python train.py --n_kv_head=1 --vocab_size=8192 --norm="layernorm" --norm_eps=1e-05 --parallel_block=true --lr=0.00716 --lr_mult_down=3.0
Each number is 128 + 32 x the weight over its row's rms, rounded and kept within 0 to 255. Layers, rows and columns count from 0. The size above them is the row's rms in percent of the matrix's.

# layer 2 attention output (transposed), 192x192, rms 0.298, rows 16-18,79-82,143-146, columns 96-191
size [113 123 113  92  91  87  92  87  98  91 103]
[[133 111 144 151 142 109 164  85 146 139  87 129  59 120 140 137 120 123  87 178 152 143 162 140 131  67 131  96 132 105 122 131 176 133 114 132 133 100  87 163 162 156  90  88  87 132 176  75 134  32 148 148 128 111 178 117 164 188 210 124 119 103 171 115 172 103 108 117 131 103 106 126  80 117 135 161 154 142 132 110 141 111 155 180 195 132  75 159 110 137 145  65 130 116 163 162]
 [127 108 154 114  70 224 122  84  74  96 136 157 133  52  93 133 120 153 132 119 179 103 100 103 119 159 172 167 107  98 163 200 132 128 123  69 181 114 126 142 189 144  95 128 134  97 110  91 171 128 141 156 141 172 105  95 195 201  87 145 118 124  74 128 147  98 112 206 101 143 109 166 102  90 152 158 155 135 148 151  50  91 140 141 175 143 133  53 101 132 130 122  90 123 101 153]
 [ 64 156 147 120 148 117 117 157  92 132 178 201 146  98  77 141 138 120 144 199 133 113  93 132 138 199  95 186  91 120 121 159 114  98 108  81 110 107 154 114 110  94 197 128 148 163 116 127 173 135 160 122  94 104 119 145 131 146 140 181 123 102 139 115 146 175 104 159 159 111  95 129 167 104  99  91 178  42  89  77 174 151 151 101 119 106 131 126  75 134  82 115 140 109 141 162]
 [148 121 109 159 108 119 136 103 152 191  97 118  36  96 129 123 133 153 126 116 120 153 168 109 137 116  96 145 136 135 144 162 139 180 195  99 122  70 207 168 111 139 181 151  67  87 170 131 122  86  77 174 199 131 123 123 163 111  98 105  94 119 118 113 127 138 119 105 163  48 112  83 120  68  84  80 158 134 161 126 129  74 214 149 110 116 101 125 168 152  90  82 121 108  75 179]
 [ 82 122 137 107 121 143 122 146 147  95 166  97 134 161 106 119  87 138 159  71 180 109 134 132 168 194 129 138 112 133 108  77  88 131 137 108 130 170 131 153 100  87 150 134 148 139  57 194  95 166 156  84 121 129 185  82 116 109 115 159 101 150 161 114 125 162 168 144 117 199 117 130 140 133 154  92 143 175 154 121 123  85 108  40 121 170 165  49 142 108 152 175 123 129 121 107]
 [127 170 150 165 182 114 143 116 187 148  94 130 150 177 157 142 142  96 141 155 123 161 153  99  94  78  95 148 143 114 112 141 138 147 125 115  70 126 151 151  92 108 169 119 168 186 160 122  93 180 125 131  84  95 147  89  99 156 124  82  85 139 180 146 134  98 165  96  65 118 127  36 146 174 139 159 106 134 124  75 149 103 134 173 103  91 126  95 133 111 141 109 151 163 134  89]
 [134 133 138 184 150 156 110  73 138 148 136  49 164 176  72 144  87 175  56  72  93 148 139 125 104 136 156 202 123 128 149 121 127 144  91 164 128 106  95 149 110 132  82  66 140 105 126 138  93 113 155  99 205  87 169  99 101 136  96 148 114 140 122 129  85  91 106 163 110 138 159 145 117 205 136 139 103 144 185 180  87 124 184 137 142 148 141 114 188 116 138 124  84 168  81  94]
 [148 105 111 159 157 165 110 145 139 102 179 116 188 108 151 170 140  72 112 160 116 123 158  79 164 107 141  75 128 146 127  85 117  94  71 115 120  84 172 140 176 204  39 123 111 146 145 121  81  97 156 103 132 107 144 169 160 131 122  74 125 158 116 213 203  66 107 130 146 134 159 133  96  74 126 159 129 176 101 140 139 161 119 143 186 144  68 107 160 121 126 103 149 157 114  67]
 [119 133  75 110 158 122 116 124 131 138  69 198 177 148 132 160 156 112 166 167 121 161 153 118  88 115 149 112 163 156 154 158 124 138 154  86 164 149 134 157 108  56 150 130 173 110 136  81 156 137 124 136  67 142  63  91  82 100 112 109  86 137  84 124 121 111 115 122 127  82 144 137 151 155 106 110  68  33 122 127 132 150 103 158 138 120 103 173 140  85  22  94 173 184 112 102]
 [131 165 180 122 123 117 154 176 102 111 106  51 120 103 130 104 154 132  91 107  97 146 111 176 177 141 101  73  88 160 134  88 104 141 101 207 173 115  95 131 107 187 106 128 117 103 158 103  99 131 155 166 146 118 123 182  98 126 116 127 127  97 119 117  65 171 113 118 142 123 147 161  99 104 101 116  77 150 150 120 137 159 128 108  84 130 129 157 199 175 128 120 169  90 164 105]
 [186  85  79  92 122 103 117 119 150 149  88 144 118  79 162  96 161 122 205 132 164 101 125 148 128 105 178  69 164  94  96 109 183 112 182 147 113 120 143 123 151  99 126 123 118 140 136 120 115 133  76 148 133 122 103  94 138  86 155 122 148 112 143 157 169 131 160  78 107 152 113 130 155  81 151 139 139 123 127 111 141 126  85 135 101 114 113 167 116 149 148 161  95 161 125  99]]
# layer 2 attention value, 64x192, rms 0.0889, rows 16-18, columns 96-191
size [ 98 103 103]
[[191 121  90 118  70 102  74 217  78 107 114 105 119 105 133  87 141 100  83 152 147 124 163 152  77 157 141 168 130 184 146 153 144 107 112 141 132 166 126 156 129 163 129 164 130 171 132 116 126 184  73 167 135  99  95 143 146  92 105 111 215 108  71 155  99  99 127 100 171 124 146  99 144 158 117 123  73 151 141 151 124 167 153 177 113 145 172 149 107 104 175 134 169 112 116 100]
 [122 107  69 197 155 118 112 115 128 119  80 121 101 100 114 128 113 113 136 137 103 135 119 175 205 139 129 116 121 154 102 185 132 141 171 116 121 108  76 152 156  69 143 139 130 152 131 126  79  98 100 129 148  96 192 186 125  89 133 137 178 156  45  82 191 127 140 115 175 168 198 124 139 119 119 103 161 138  68 165 114 158  87 140 124 113  78 126 121 134 111 192  99 127 149 165]
 [153 191 108 150 134 149 147 124  86 146 103 160 130 101 112 146  81 150  82 154 108 125 114 172 121 124  78 177 146  98 150 150 134 172 106  94 122 166 120 135 111 127  65 149 102 152 141 181 121 150 176 110  93 161 114 130 116  82 167  98 145 130 171 156 119 169 120 105 110 106 191  71 114 120 134 120  71 126  97 101 197 106 121 123 172 131 163 190 178 181  61  80 132 117 143 144]]